From a checkpoint of a small transformer trained on Wikipedia: 4844 steps.
Each number is 128 + 24 x the weight over its row's rms, rounded and kept within 0 to 255. Layers, rows and columns count from 0. Numbers have three digits each. The size before them is the row's rms in percent of the matrix's.

# layer 5 MLP down (transposed), 1024x256, rms 0.101, rows 103-157, columns 128-255
104:150148117113150148111086122110166124105142077159123176135071082093131119140153105145138114126153146144135082139110170123141139125142090109116138126119143159113095165187138131085142098089137128121107128148179137111099159184121120101188126103108141137127117105139142074130141148097096155136150124124166118099119128088147167164119130101166112135113133186094100126132131083166108137097116
109:129096129090163183134119070115160115124114125097109163191104130116142125132149117121083107121114111128121116155110125100108093103129110118156140124131100174109116143135139131117148135135120131151142088142131122087138115163128203125159112109144130130128124142114123125114162121156175106106154113155124110164145118161085132077153122141090100168092156147091113142150086125100174085146121
105:136133090116135107112180137150123129133130132112147143103139161103158100116125154085150115117148109107104107121137099136141103137112151119158102090115124199111107130153119142145193096168134117142136104143109150112120107131117103101141128121089125094110156119156156126136123120081127116153126099153145124170211166167141128151084117163149113131141106099113114136108135130120111144136104
107:129176164094118120090147125150115151121112104165135155161110148117111161153186126117091157151109131126127130150118135140152164106128156129142182168138144128132110136125098146179165144112121118126166148103113142081152121143103117126125154113168140175112154086125105132115146118076104122128121142174112097161114161199162061126124168136103143162116119126130159109122162153114095134138159
100:099091119145079126108123134106113183155144129148139084149156127110113116086109153142121082161131144118095155109158152131133111114136124181117103125085157081127155105108103143117127168157100102157099133065104148129120097100123106109161120122147173138113125095098161099152169141134128128173135118116141138131145148146106140108127098151112145100126182108061121124127102149157141130118108
102:103191127140132104161098123163178150091129166097105135127138156169076156075164066101092109104147142109124143126175135134122128106115178120143107074134149135112111125145125126114142127139095156167137100120150130149071117133083143128127124127149123118135131141143140130136147096109099118138157144125176131155132169172152126149082153114125124103152134064112135125143108126076144144144141
101:119124100136118144100100161110157155138173112155121116093121126106144145134129139096143126156136122131109091115113167104146165127147138121141096078151154148142171135087153125142156121099131099175098115121139166138158104108115149082148140203165147112158161137118098097111169136129173170111162122104109141117092123138129130119111090091105152109103113145085135134135151104098161127147109
101:093118113074145116145131120134134146093123103132174116160142180076132097125121123154154128110116131128129113141110121189155113145159137128088130138119113085131125154140159138109099147155119130145116108154103128199151127107100117111157074122122129072117113137149120126087105080128112094154129164123162118134104155108163118116152120112120116109099108153141107131082123152126171145140109
103:138131128108124121102113093111157120060122100157137188086098157109164143144137123084109158137102128151156143132110133103147108137122142132135098149131126141169136137125179110114106129107108128150135114091131138128153135153157175146145112104119104126121132152112133104141106142091125142116144110117132114150074102140155149146085133095140112140107091115127164099142136121129190131117118
096:117162115105164072105129123089100115084134122141145158122124110121181092132085088090090163113089117102144161115136174119138111155089168127123131156139108151188151136131140180123128129146135185114131131140144104143112100127167081136176117139103150142142180162107148077129125109139153105158107126130155136153107134140155146124161094164132131122126134157154111157116123160100116178127115
106:159106139126137130137107109100103123082135104162146105099151120118139139073102093155108151115121132119148170108138110146122117089165122111147136124151141104116159151113122161075093114144096178141147123130149149139122114167139147137082117102134125132126153130122113117139116104205164159118128142138141134142105141117160158132113114139166122164098178132137146085133131129115136121156136
107:151120137128154113124142115117118124077139170161164122117137148113117110166185139107143122138079115120184080125130154119155148117136088158144151130122147099120090174132131129105122166132131142147101163130147158117087114146106117176135118113124155127152121176121118110106132124148140128156138098053135152140135090095141131103142157107116090110103131126103112155122126131155150164087109
100:150155164136117116132173116112151125081182103121149077131130111131099149142111137126119133134136127122155123127117133125203124145151114135122128158121117163128080135121126156097099158127125127071110137151166143145112130105135142169155096097119149133123154102153125106112123118079108122097091147148112130140143098159126120115172169128151149119131140129120132082152120102122115162107158
088:119164165121097114161147087142156073120114156138106149098125094152150115135157085126112197149134134127138128167143089122137080137102145133140146133097131134132133091151148139147080159114113114114098138111148137145114145134138140150118118106057148234155133159095148121125084121158109154168144106132130147098107135107151150110119148114104141110118134151086121142109153155127149144134089
096:103171122156144099104151135114126100199152107092137156082140166150151158137100093126109153147107120115138171141105140151142121159110111128097137138094124096174121126176181146116141123175091135134108135165120096117121115124137121136113097146099139120146088156110110111098154130135161104144130137120092105099161113128133099145106110063104122121154094184107168147164148105133118153141083
101:115127158086111104167143150169135152154103163155100097120103100144101124161099069124122185108111107162185111125117131123129123141117123142070101087148103138120098120158142115154113103160155147116146159167129131110161142131145161126124138126139089132120089121137092080130109069138164106146159125117136119121137109143060123128122146132105121093182110142145147149135168138166114137164150
100:153169112173162122126125125120139118153170152134149125142106123126151138167111131169101121161179113112111112129104130140135143108095127096171166106142112150131138155135127158156156132132108146082127067115145136153173130099148136125111149122135137098112131135098126182182130148162111123103102157143110120121096134112131099122132170102127146130154107112093087153099155131097191133160124
107:114137114130144102118127143128106158115128140112112126113151117150149146147141084149078128129159153168161103155084132114133146113124183163164117135124126137135148141137118159157104101131123107132115160139148106129103127135080145109149141095129132163139086114124118114121117113140126141160115141121147103115095134103098161134087150092133115108129120172124142107135154089124112120146157
111:116088114071097133093137132171142131154148094141094106093140197125157134141100127139166100151134109105100137134110116098169143140121097123122130156121092129107171153105180106105114145153129117112143182167113126174098119109115124123146127172152096105085101126126087097151160130139154122121100135130115120135134101166105159147137138121116102128137145173146124135135104110114089098130162
099:129181157167159186174109134130152122116109125121116122148172104110149108124112137152107119127108141109084151157126093138113163113102146141114146133090122122126114117118107122106137136130101093101134127124124144102102092122127123150139102106133163147133149130179143095184092116094172125123152104102108094097128160099124151140101109135156121085117120136140122144120121139165127154135161
098:122192115118120140131115058108097125155150092106181144152121172110132131150112109144117155090136114087102145116123131106160147089088130134157090148112109157155088149144147130145126147114125133162126133137140080121121153111137122119119154109094139118126155133146087073124175103134152096123129099144092120090102128168113100139147142086119125144115131130145130128122167134092136126110177
105:119159110124147145128118105098170149124121128139131143125076166114152130085117142123159080119106164177143081154140096136079127150117132162122150171095091134144098134119127118103109164103079134169115143109124166119091123145139158165099154143140176130139149118089136149126121153136150094140153108132108083112110154121113114134165122103073147171126128161134154086104141080122127111154114
100:129113103137170167126099147140095144112095106117107139159119127100142117158097106097115166141159143136115117136124159123097123127098156185129085116109151135127121163144119122113110146124137114139133140103122173164118092103129157078091186109127103149110097173105121120080110127140141122114137127116162161157137133188097127103148131117130100126144101176096173132173137148137127150120148
090:097123090134147113140114104101134125155130088107147116119180154146116107148122129102131160066144128105099094153088115104130079108176163135139122100120125129130124147131121094143143143131143134106116141122103159122172101126126151120145125084151082152104152158109130156092138126159095116091122080149171136118147168146118117138120146163154136138132159138097174108161097169151109096101124
093:121134114084100113091141136143104148105130135161119120138127199067159086142138123108156146127100141107152148114096143133131162165150141075149104172095084126138100149104148127111128099131111119157146131113094119118124123148150080101138097150095146125152134103150152152141159117136114127159164087132133135098111153127171111089121148085133134138103101118116138140109112143146118116159143
101:140106120120139157121128139146144131104109137156092142135154087093125170085159100124095124118109118094098134122119120097160152144141154116130124113164147142108127105075154123125110143097124098177177138117133161146148140117097156174139158113121143068125133138115112139121161114152169155146122133113167127106153144068116169106109142133089106135158146126121149101112127079146125067098154
096:131179131148125110155142135099133174158110185131153095149112122172129119057110133146118159123151122096164121120160100146131143132125112121099151115153125104113159112122138163129112088108144148155106131122116116122140128137162118138109137098152105145120114128114110128142136145129161124106110145153123141111139049120146123118109109171159128144108117130148120164145093156112130078089132
092:113139139143128127110123129136148117145085133136097130112120135170115173149098151167117179123085135149104117141135114144136136144079124098115156140131083144135147131135107156147106165113156093148146133172120118120119148119094092108132122104134086144124134140128136142144096134132116151112130098124128134120097175095141136098139181178128099116126123179146133091106141144151114117137156
092:116127115158126105149140162146084091147114173138139152119096097140108105117169165157111093136137147116113099110134109114133140094127099108129102129119133141140137153118120137143108096163124127129126131109142158152120167133124130127059158134133133121112105196098141132112129121117052167115109126124120112083170077122146116172119151121122169150112113155132110147126129080046141143130104
093:139122141141113104116159133138150113116140131141098112176151140132121181128111118135108110115163163134112099147121126121098147107122116109150123078123122118124101132146086140167151100121111084129155143179102141184161090143163111148094131120136105119140110126091116121113127145126173117121174127157167114136114105119095145139108149160133160162115101167130157118128116120166085166126113
095:134151101118124091143145113127107152153139123103153096066090148114151170170169088112136149166156117120083183146134108094096124148105143154093113146179110138118163139140131151112141127137123128148192101160135162127120110163114133086124138145146093147180173172100131082166113112163120127138132087161116081106131124128138127094125118159122132130112108102134108174148136133154107124095130
115:155109116139123141147134094139104095122087106134139126106139150109147099202123095150099114168069119147082145076163132141111102139156149152130129140137096129108139129125128094096126125133073076134101167135121136100143137123156127145124102114104108136109098122169141122160122128125144118119080174128166112094126128113156103083127173130098128157135122141136120108117169164136133137110121
092:174101113188118102155109089193105117153102134159118103135115109146115105093134106149076161095108160148107146125113154156127158176153105106150123171161204110144165152096127151153155093109108123142143152166099134146125141121141173127140110117172146115138147135103109116130108147127120131138140153114136118160140148071132085127103150145085120136141157145108150132136120099114105139137126
100:117122104115111132174082149124152108115134106145145132141150112085087119128102126153154140131113114141105127138144154151119102111144121099133132060099169096134117151135116170110157115166160143141138164122147157137129112137125150121150109141110121145122142164104120110097158175154090162138136158150124149158125131174103148148123148146121129144139154191080085100099120111092137131118098
102:173113083146119140092152119124136152089124098094128073113130172130133202140146132113150181148112123116121125107149139157129140122149115103133142097139129126131094146128136150173160098152128137167094075109138134115136143153123136097099133105089144141157114116077135108154156156129162111129121137153167098110107095131134122134191104134112117173121133148113138129103106126136106112080117
106:093133124129164132089129110108119103148184138145122128075113130101155126117127112086124125115092110112164166134093149148122167117172101111116152106080170151152154152149127121117183142110128140128117113083116121137142142081110140131099139129116158113113151157147082108136141138162144102076139107181105116116098113147149121133146115191143101153111095182110104136095153119124152110112125
088:124110117116130097113131110117168096157117119140126140139079131108140077120164063146128140116164159110154162108130143110140144129152155133137105151133094139166115182127111144126152138119121168128107099123152115125123136159141193127147150153126116154135176081165105188114101157139118131175123118076095112120108078147139162135138133088103145107122095064145083162108109153171180147112150
098:107124087127129130131113113091147126071109121064143152123148132117120121093117175114140117120133165141122107122159118128141119125116107143109150090107117147124106141164159116126095110138138135136119130115157140098130093143110125158133135143117115152090138168135110114103125116129148136155157168165187122118144106113120107118106083059128116138130105121155163152100144138167148151129139
100:118125114156096174142100112140142132171162125133177120095138120124145173111131147157144144093132107148136125156164114125119155150117109123144168110121161133128140108137152122145144087109116078121154137126088165181122098158131130114087146136062120165143129114143153145119124171128111120155130148117131142103076119109131097154110156125091118158095119091136138123160127121113163117110136
093:117156171137127102114133121106116125110156155158120126115125137138116142143090125159124136185157127161132113142152094174109089121144143143154136132173142138133143130166141115094074072133101116113115125137158134121112133145120142123088112123158166114171132135148144141126152147125139139131100144168146104144136107136113121142160098097127159095101148125110151132117140149111101105132173
112:173087137146121093142139149133144109134090111137089113137139130114088135111090131114119095130095181135092114129120108104159112182134124127092118137140043145104166160129143119144128177142159104108120136124128154139117150142142134137168115101154171131154106132115118146117106170149142162180110086140105127168107118153135151101183136102104095119152106150130104092151181140122113121121116
098:145139164072133144137121150131081148126149129125102146103158144079126153096117103165121165141096124103115099135120115145157138120142194121110087176120120124165175123127136166162128151147138124119104136117129135115162140155083116118090138157100137122133123130131133145130110125141091140138114087070189159158133123102160162102135132095137134089100113149117159152168156118108133140086103
100:097152121135125150140080151137106143165082122124156136100144133114172117127104130139104149056138130162090118133079110160151110109102128105183155125149161115157138121144104126105087112115129139115089107087142140108110126124120132132144156158120155121136145137143107132108102105158098128181119135094114101108130084136142102142135175168123110114155145116192137115129124120120132132095134
103:099162159112118108119141108129117089165066166104139136126122122157149121151146125114137121104118146155153120124097164153107099132152100105132107079167157102168164125134102138133188167140064079130142109114112163139142128140136151117175130125147138123101078119162096130103096150130158115122134109075119116139134152147123127155148118125157130150156119156123157096087102124158095103116102
093:112130142125118151167132099109076111172156151151154120121143121108099105118117134137117080150101115130135174129131112135116153100167153131157119111106147099122122112147101106090118174156127098136116109085163141119164110141124145114132104087118107142142120128112127164147170143133119113136102162081110101184082161132180128113112141136149143129149123102119137120129156167121123145099164
106:145091146134141143139106105118162162163138072182082158144156155148155122120129117128105125183161123126109131113158106174141118061147107166135151126122093145099098168131149127146135092094132115111146148137193095143146139168137144159131106139139147106121135095137111066151132142135127132119098122094129121142140153170153118125106134127166128141104136128125157092107135092113124106138118
098:141111122155136147097144119110150112122133139130115101151128185076062155169116177091130097096166146122116134081153110090163147113136129132105104111095146098150136143109106084109101118104125114121112141159118109142120140112140150131124149100125135139116118134123159095137146146147150111130149098119130127123124159145161126117171161104164190111133108161109137135135117121119103135084097
092:118099098102112135083131120147119111114109120143105135139113139129114119088100141132151121137140140134118122127119146131119153161157154119106140132126157129128099126149117123161146132131118128145138115116136175149146146088100139101138144113173126151121115172126084112141152126098123142136133168077127133127100133155152143085137120106113167133146142163140116170094076136130112151098170
090:123085135136101122170161131131032114134141108099139141082111107132153144115130117138131152142141104104117159170133123110112110109161115099141142135112136106108118122155107118122140146113102148117136103154133143095119123171122141120152090105138060143126152172161113089156153132117164111121119140094134131125148148102142154157105087172120095114151126067125099132145130112122140140140124
095:135159148158127120097086103147143124124043084115185138149087100136135097099074145129135114135067104115115133105083125132136133120156133118176142127147113130176123117133110099174116159127117145125157126129127183105123112120127156140147118166112125128133125121139128091155165167118079130101116151176141155125108120130137121131106174137191115097100157086140069143109146094129149158123089
126:146162142127144104128109165119109119110091111108134121149170122121120120132145107117113137082102119152125095113111075110138117090099135095139149167147142128145109134157144136137089074117140129133099108189132101086130119130109170143133100125140124128161160114134138140123120087127111154151102142134128101102156100126098103155131128138122117152137076120165157138092106125143121087110090
103:142105142107108148126098156124129129146120162125137130122102131119109155137132139116148165133122096060111155112190151105183112140133110054115104134091146128140087146131113107104121084123138116124125135145097113063156108148120075155107115142156131121113139109074118146133139143129145113128108149099169120210106130143107110093136126117142133150085130146137175143115132107148129201141096
096:104094127165102132140174151156133135120158128158165114111122124143177141151151165114152142132122093159139183141128142119129088129127130156135132131098130147135112112159097091192132144112132075123103156124159106133146107135139123134130150095140099134132100146141108114120123131127091114115061112146128117090174111130098158145147140152093129099140140167140087130132125140147145094139160
098:154125140129107130131174126120110154080122133130138106118116108159102159092109159117112153121073126100134128130107133138114158160144163123105107143132146175110114129116138110146125098126123125112141126128151137150144092151094091167118156125140088110103100171152117120145162130125091101100105156135114141187119108139128145136114142142174149157150115125087111094092120108121097134140136
089:161140113179107156135131101137087086101104171118144069102165117122161192101114112143103138114143172142138184160118122124107120112100144115125113125081122123136114112134138108120097073113143101121165166113128122153155145119085138121144166167139103167102151172092134140131109096157125105147155148101136106112117130141122090126144105150139128153146112114124160073176120105161120188144126
# layer 5 MLP up, 1024x256, rms 0.202, rows 104-157, columns 128-255
100:131121125090110143114152085090123101132162126112117089162131131111094140141146126069148131128104140146151077096113144169134148114162193113138126122154145091097178093141081135128161130130125123141125088122103128146117169149158096161140127129124126142099133129127120171100161140109120087120117102138141123137121147165119097136133093119129107144108097120126147085095150116106134155130099
106:145139124096149124118153141136081106097122114113144128130126106125123107102099107154111133115138134131164109130125161124151116155117157175160151090149106137077163131100128144121162178127168107120087106139109143130139110140124120151090096098138121116152138150127113103166143133134131144127094148133137126115183103153148108142090122132125205073079128090106142121110152163108127087137126
105:110109129147107147181151134134128111150125120119091160157128153114113102173147151154131170091118127173161105143108134119120143175113135157106083106129091102138147130100144115075122139166149142117126131123144145142094112126100113149162077103122144169110112115109135110155158117120126109092142136098098116118159148143137112158107085137099125190116152090130123108129141097119123195130141
101:112153158100150122175165134163141127122083122113129122103123137119139187185146094136114140116079118138110100111119140139144164145113102102103115174131109169128087171143108102113108132115135108145128140173138151102139133199100124095138130133145120163101100137139110150105089138086117137125123112127096133081105099103142153133172165118115103114134133137146168107128152083108092146163126
103:121133133097145133119181097110090110105166115158141203131140113093113101121120123121176116091141114124137114112156121166140168116149104113124080122161165121097172163134115132154115136085133170124089151156145133073120135140127105098139127125135154173139118100172132140113107109146131154111079137135157120127144094105088139165102117173085172091135155128149101108127078127152108117111146
098:198123104163084155108066158165157123124081096109088123177129115081122091124098118138137094115167117113135175102091155103145127129112109148098136111135129104166158153140133150154125099098151141091118130093111145141117143117154136105098139172139126135144114125146134091170122144152143160122086119143133127132083113123146124099157147128113162116140147154103131103134121177182149119135120
101:120129167129114099134078157113113138102147168112118125120110116120134176132110142138160138145093168185124114122093092123137063105138121085126111120115132140099112106136132113108122152151135115092115093158114138142118107149143114109111137125116104142174177165125096107086135129114169140132108141155160100121129098146131104128095107114122151098114127117162124128115133131123170125113115
104:120158135150115170102094146109151089175124110142137105145141134115134126139120122129146114129120149105138144140156141161083077128118091091128177130121110125101121156145072117117109158171115140146068099133121141099116121123100115150096149136153097146147158071081167127119140142127117152180151143133124107148137114074150140139157118124143154181124160142179111122087125160144101149150113
099:113152146138127149128144115114152171090145143115145088119126113127097121117076116138167096115134119145117120121086155091114142088130099115156129095156119134109128149112178124135153129083142141129145157125131159144137152115152151139087126122135108107162106097130124090135124160114134154081115136091097136126098153107148095111179216152102089176129089098121114142156102111145140109129143
097:106081126117150091124107100120145113136106065115107072165133103140140140127163102160130120145197102137083073109161151102127120113132173123153110115130130129134097159160153133130088134124115132170125137130139126158156148114119063136141144122140138089138111140122136150134132133092122122181134110140141114089132078085116158141133121135082141125129090140145145130116126154149167120139140
107:124127119137104113122095135106114158156148159111135132122160080114082087106118124091158136119142134145153146126123155102086152109101130114130156086130192171115147147085101160129148115093132161139135144144160153119094134144119115098137135145133136160138147103159102137126102124140113120099136117174140143125113139175137123147122132149165147087146141128153126125110127099141152138101139
100:184110118166121092111081132120124116136172153116171112097202097158093066076136170115108115125151157102097163138123161113139133097132157092123082115121121127139102142139113162152130137121168118104098180157129146102122098101145171120153091144129136134119133119065163133112125141090126140106098105108150147127168118127096170087093121094108134096164120104119146126106064156121136135142117
091:177136073109112116105085158128130099115155109095083132102115141144161175184096138118119087109158150133120152124152145152115165138104142131126106141122139136105135082104120096140151093145124131161138085100132114117132141139141186104107142120106114094165100070125156125112128135114109130098180104171141177147137087144116137099097108117140124154138145120138143132114152100120133090159120
099:121100088122100074151102160143136152055138130103092135131120122096124153122139148073106102142152133147091140104139135128126138154117150132143121120150116174165139111103098117124144122144110115075146109123130087095092147144141146129150138152170173096107167117155191099153140119146117099147129139142128134139151110127129149122100147140108151166138125079128133156121090101094161079143164
102:116120127134136113151132065121131124120116112134162131157136179087146106116182110130141116136191158102116112111119126131122132136125141133142090134102113125096111148071123137132166153135119172127145104111133160135110122135156143156135130113140168094115144082094099096104159130146157153140135138119134153146112145127131110137110104099133148156091109114131130179099120139169166076106167
100:161117115113125142165082138101118103106090129157128110137155120138211177115151133137134106163130171085131141135157143107092108138140173166116160154092138145119148109087122105173144088168111131123145174136104120099111124147139105150100156135115134075106089102102087115133115140102088150126148126147131151152145166162129094150145088132127111125114129117139120109146109132161134146097098
102:157121131163111124103100137100102150143107080109143092164151158138168104072113138107149107194124127133083085091096116116136121118114106130109135107136104131105116135092122196146098109141146154118125085140123161152139102137138081112111087126129109141123167141105155130093159109135124081144094133171110142123140138108154121139081127141145125152133181143155124175101136107139123099168129
110:132160136153106134094139145124109119099176136107151129143096123105116126185117152106164164128158146098140139107155145099094139127133170159118110142110111115123129125117132118122093095102104130117148101156089146079129106144115114144108170124137084132133106139145156127128122130065132122115075149192096114191131124145099127159148121136139134128147111163121125116156110114127156151160139
099:115157157124144122162115132120149114107140166140101131143163118133088090120103105140116121161111127121100122107099076151143132129141127116123138148115173124143113126123068143137107142156127101132133113159110136108102084125120134100139115164157147128145144147128164148126188148106117128118142114134097123117186123136134132101137152138164134095154105108122142170074135131145151088153157
099:140116148149133155119166144089137093131116170130121135078141125132078136146124087143174068137142128172144148142132121132113162133140177116136143132136124123121122157119116133133131115179103117111135122146170133114134098156121082129105094095131105076151133163129126105140163148136154137130086116151083162094131118092128147113153095122100133135194114113139130098099064109136154126094135
100:156135166110103108152128110132132153133163125124086140147131141091084138099157178133103129073058112091074131100135163140130133140146135128122120109189133100119105125152121153115102155132115144078156093138106138138113109121107123112096126127145121131083081119084164125132143105074150169121143138156155141161134103117175130132153135114152086131121122075126115093112139134133168143108091
094:147092118141120095169094143182106104141111131107101070117115109139154081134126155138119115148113165113102103085146120111115125126110071095084096110115143108181163174112158095136125127137119131075147138152107124139171127105142152112130101131103102103132135101157134073147136113168134123137095155151110107131133118141132075173129129120170142130116149119150134142127115147148136134143100
087:102144132138126149111110126134194128092142150182077117180095134146171154141123138170124154134122126100123121126123176129113151115115119133114079100154105112134129118139132109129127115122179119128132113081126125118084124122168149130113136179134136141119125118119111157098112141144106130167141146173110152080143127126137131129147135125131159125121130126120120123135146101144100097103147
101:126126179149111123090108079139131128145139166157122123125136140192138122135134137147152134094137118161122131147106119130117163125103158093170114149118161129145152151137115190174050180116128133130116129127112155127121181112119137105151090157114104125104148065115122133087123156139130149145095116128124160158133155134131134142107100152123122118136141114165102122133087145100153138090087
092:139175135133074090116128131148133129146163145115113127127074112119139131142109129132162102118133098076109148109150082132109128127105126130123158139114137108126127106138158118129172088087152134068106138130159140144162104153108174141141128130123171118154095103125143152117157108120148148123144140150154093143129129110132147127119111123134115108127107094149167118118121155176129134131105
097:156105114123104147119131120118158065113120097159117136112130133105152144134131113177126133093118122129129141149128107151148155111108148104196087071133147100155128119141111143081103148133120146143144138091175121147120123146151120164133091129196115132133134158122122156126169154084113130144099083125126143135130111146133157159167121106107114100102153124091132119104132134104103166127094
094:113104067154116137141140160083113152122147133154100079188121120085087090147140099142136095102124145134145145146145136123166155132167153171137131111140137089117110137141142127121142153140104160131156119135135163085114068153146178144152098151130139111143119105161138130143147122112133145156153157158089103131134134147156097100078097123095144107095095119123080117179140104089141121121112
099:143147120138145111094085098125156145147122087128130169110101113172101105152135186126130129140161131093133116122162095130112126151136084152103120127105081135101127127122167164102154141087147121102121103138156131117132096112119147103119117119156145134141137056123133132140088137134156141101110108118107137106093159159130102124139168120121098189081112137137102093147150128115154145118138
098:160178131096123138178106088130096117137063136147115138136106168118165067119128137082148125124146124125122154092154115122121095130134112141108126129165125101119101070166124124123122142111125143117139127118124123122157101135131136074139138135135154166153128120155114134146103121173082143197114147111150121171163128143150092130155100100124139110120143167163127114160095127134090099147090
092:097115129164167146133151122155135141146170153160126150171159124156131138109145122131150117121159095104148089136097134111149125120138094137140146129119126133126082112122110133081141175127159128140137102104102158118126131124181132134112153085097112142144138102154163164117098148118131126106088129131115157101111134116065113138166134135138145127138141124131126131111126150099175145181146
113:119105127138112152140122132125142123127128119109135126109157132105133158181118124135110153134075136107117103151127117135112139109180056171167152147152133104107126067108126147094134120112125172153142131165134113089126153108107116111117117051124140174153145098101165161163124135140125150125133149068114128143136151159151108165093176131140147147117200123135154115113154102111123167098139
092:062105149084134168130158156125117157103180107110136113122173143085156150149159134071143093141106089104109097105128096105130121090128173125122152152103101184127106110151142132119116106152124128163139108113115124097153139177175131099094127144135152124114136104106146103146105091118122111152114148099098117126103111160136182105170118152163124167091112135105106114112155115160163138150145
099:127150108149121126119135134152164117143136117099144140149134128132156094175125118115141104147081126125177137143085100116142107142100160115116142088144103140126143131136133118157165130094109152118085117158120128095158115135124117108098112169187141105111102119168121103148096096131084101153119123156132129111135143127098120134087127118121160161099132086142115163166135139138147150163116
107:130130124144106096127120132128125100149128120141121096116138175113089111087122144134166142122114116117097137127114110104198112103168120125078132103102147126155127118120156145136130126133157127088169110127113119130127092145156153144130134155168133114137138070142133158158154144115166123167107096128181139138103147148139136060165155112090111137119144112118144147103162129131101140102115
103:184138121083139127123162136153097136118130116107103118126164146127093107148097127157155128118106105168130108105109167102127129115113099104147154095174163161126133128125097143105119129099099096153116141130163130146181088142125166114151126117127116156184125101133120148100132130155132123133141119092148116165130142163138127118118145161096084125101129119102142129160114141181151154110156
094:147125135132143121150156159146096164093062126125118123140178113134106123116101170115113113163122129067093172136151127145124146143132121128104124121151143098121130102125154108125130114151148117119166143144139087103105133087110120147156168108145148118103132134123181072114142147108098140112153134155123180157123093119166097146162156164145163109119119133139179090126119115157158103138095
096:095103138129106143142147138124168113140154122124095143130117134149143123115166086149109106058144112115123090162099125173126128102115110129113082105135111126127171199145133127141120105149111126112159139155079104135117176139128149115095179128139137100100100118076140135159131155134091148097092136113110160128142116140107133129123127155119146120115136141155113121112054128157121147110091
103:143134169138130146114103125142180151127163126116109142114131161104101118134156138130147165151159086080135139150118150136129102129107122096113185154162098153141161136156079103097124099156145144133181116131122094118117102075121099144136130135061144134117115091139149119173123143102087145139127154100148144114134098126138144131127139134130154162143084142158118107094118112146116145143130
095:128144119173142130145132130120159163118141101113130133114120191155097081160113163132117113116152131162144129140162156098132157158160108116143145153135169097103130119086174106104161139140175122157091160133127151092142124146113179138113187125113097126148148114119111137122088159085139103156116123114117135097127139091119142106135139134101138134097131140178157124131099125134116127120093
114:172130108117128114115155126146163147165090134131130109116135087138099126134117157113130158152099099106116156107164107124188178164117160100099101147092077154114127160129102159098155186155121076116076127145138138139134134132132132147157121109107158109103113138111107153132104116130096143136144123158167153114133101134087147099104121128109130127129130121129146113141190154140084122147128
105:139112140148100129124140104119149106132111107106104114123127109121137153146119185161130161175112126127144115123114083121142150077115070106122158131160139186171119151140093120124145105106123142103112152147141081145131115141100092121162123108151144158151109111099129155150128097120092167139112107117091129106184114153127175123104111121185162127140072112139203117080120147153149108118111
092:168125119165138144065113141134127129168161148138085132149119132128101157180125111126127144165142161148148130097141150108165101079100163129116150113124113147105106187116140125101118132178133106125120093093156128145096117131096091111117139114112171148093127110123117129124112113138113131108117107122125122101132130199105154148119148057091137136143133121162115143153172110158145084108118
108:109146122164108131098102125125167128144122105101132157097121135123110143143144114110141149147130135112149099161119092160097150163128169141138146138121140110096123152172139128131124142130148110146129132142121125129115120130109148167136123151146129127162125148112127112111137164147123157116103114129095112147150116132123092143126141166122111113116116167100122098115150124137131110145144
095:138100100124103129118112095107178113141139158061131112156099140157094154108113160162178109121142109101147173151129084143097119115092137113131176134147122144143137166074133120102172091135115113127156132104131124138099132156138105163133134131152115080070142124139115147118173136125159111091166138137121159136144163117110141117123095139072156153096126104129109173136105142128134097139141
102:155168144170146115110121147090141131146150129105130135081121113109070130195109171158108155123096138163124124135110135115128132151118150139142118128156125101109108101097115093172153166132145124111135114148121156099096119132146138144134115143088149188129126102148172117105164086111105122095123160116117168131106127156083156138116133113106079173150159093123112111133121123154091131140127
100:167126114140152142155147111118105105100158166151144078136144161142129152143145158151144129117142131156145164079133122073140138113147116109118153129130119110093101110102125149124111127145143087092098126111137106115114136118108114134147131089096166121094146095095141158131152131150102126132150050163148132112135140144178098143109114113127106098139112135137185121095123105098108137141132
098:162102175128121111137149157161127153110132129166128156155147075123124112103108107146107177116111119150110097095121158150125131145106124131089136164115090162142122118107128126112117111096116113101147163142109066140141089121151114135120141128140172113119131139178121145124106121149118123145142122159101166118161097153141064167095110134167120175158130133127117124080153100122103134148114
092:139142107138134116162127138090110138124124120118127165181097094090088085114120146137119122146104127121114138126121145160162115103106121092113174139157119150156146136095144122102156111129161097117115108104110123141126133096155175155120182144158181147103109128101120146141143153110091127134126146156107126160107089136155111137152173132141132119148127163138114137116100142106092088150147
092:101123130166108120096139141085165108108154113127112136129187113126159154127160138128146136131127128114118092110133159099144113086078116124102129139108116129115154107077125194079131157168126111168051082138151126128146160125124144097080116110148124140107191139097152152088150132151148092146160139122128105142128132167158118116114129151097108103166100154134144150095138119119107115098125
123:137159178146174114116117162128131173108134105125112109135131145117168154137091094151181134101145160149161094106084103137161157141150128119120106105171123136163156148140132133156122127094128165054122101170127100123135192161120123128106145122160119104139103160167124116156075093120143125069114127145111103120157094103130107145133167132138133148106115082105144130117137091111143150122092
105:111093117145115117128168129124106079156134123102143143163143141135110123133111107141197145116154109161129176124095154134143115136088120101063159118092152111114079129127114101106080134127130160120130118130131120095133123147113127098104128124113109126109139157072175180141057145113195118104131112128128144136140151137160100145121139166116140115107158141116136138145157125086145118117180
096:124146141137133103119097156118125164140177131140195155161135103116082154157139113097136078110180132124140122120091156127170125181126071157176160116114119081129134122143171147133138109093153163112097126089177105122122104155132143154087148184119128158163115129112137123099133161164118148128128070129118130153092118145114089137129088117130149165125121105157125127069116129093119127125067
099:154122130118122133125102115143104104129146118117129160132134121136137153122124140140183096098121126176130100116153155136125129125127084138135120110131139142123147181177089129143140144124126091132138096141134120138116149130120143176112151101156123146063115113154085135128113133124120136141165172140148129149130097158094152132135083107127081153143115114132105132075075154092163142111125
086:083146108128107110130125147123141097130132138120145123130060147113133134110129120132112112139151142125150114125170149137104139103113197129160155110117149095112127087101146131123126126173106179146099100103159092113109145120145125119154131139112181083125093114150113122141087138114139137116128113184122148061117143127148080157151133105129181133072140128091099156138114111083147101145148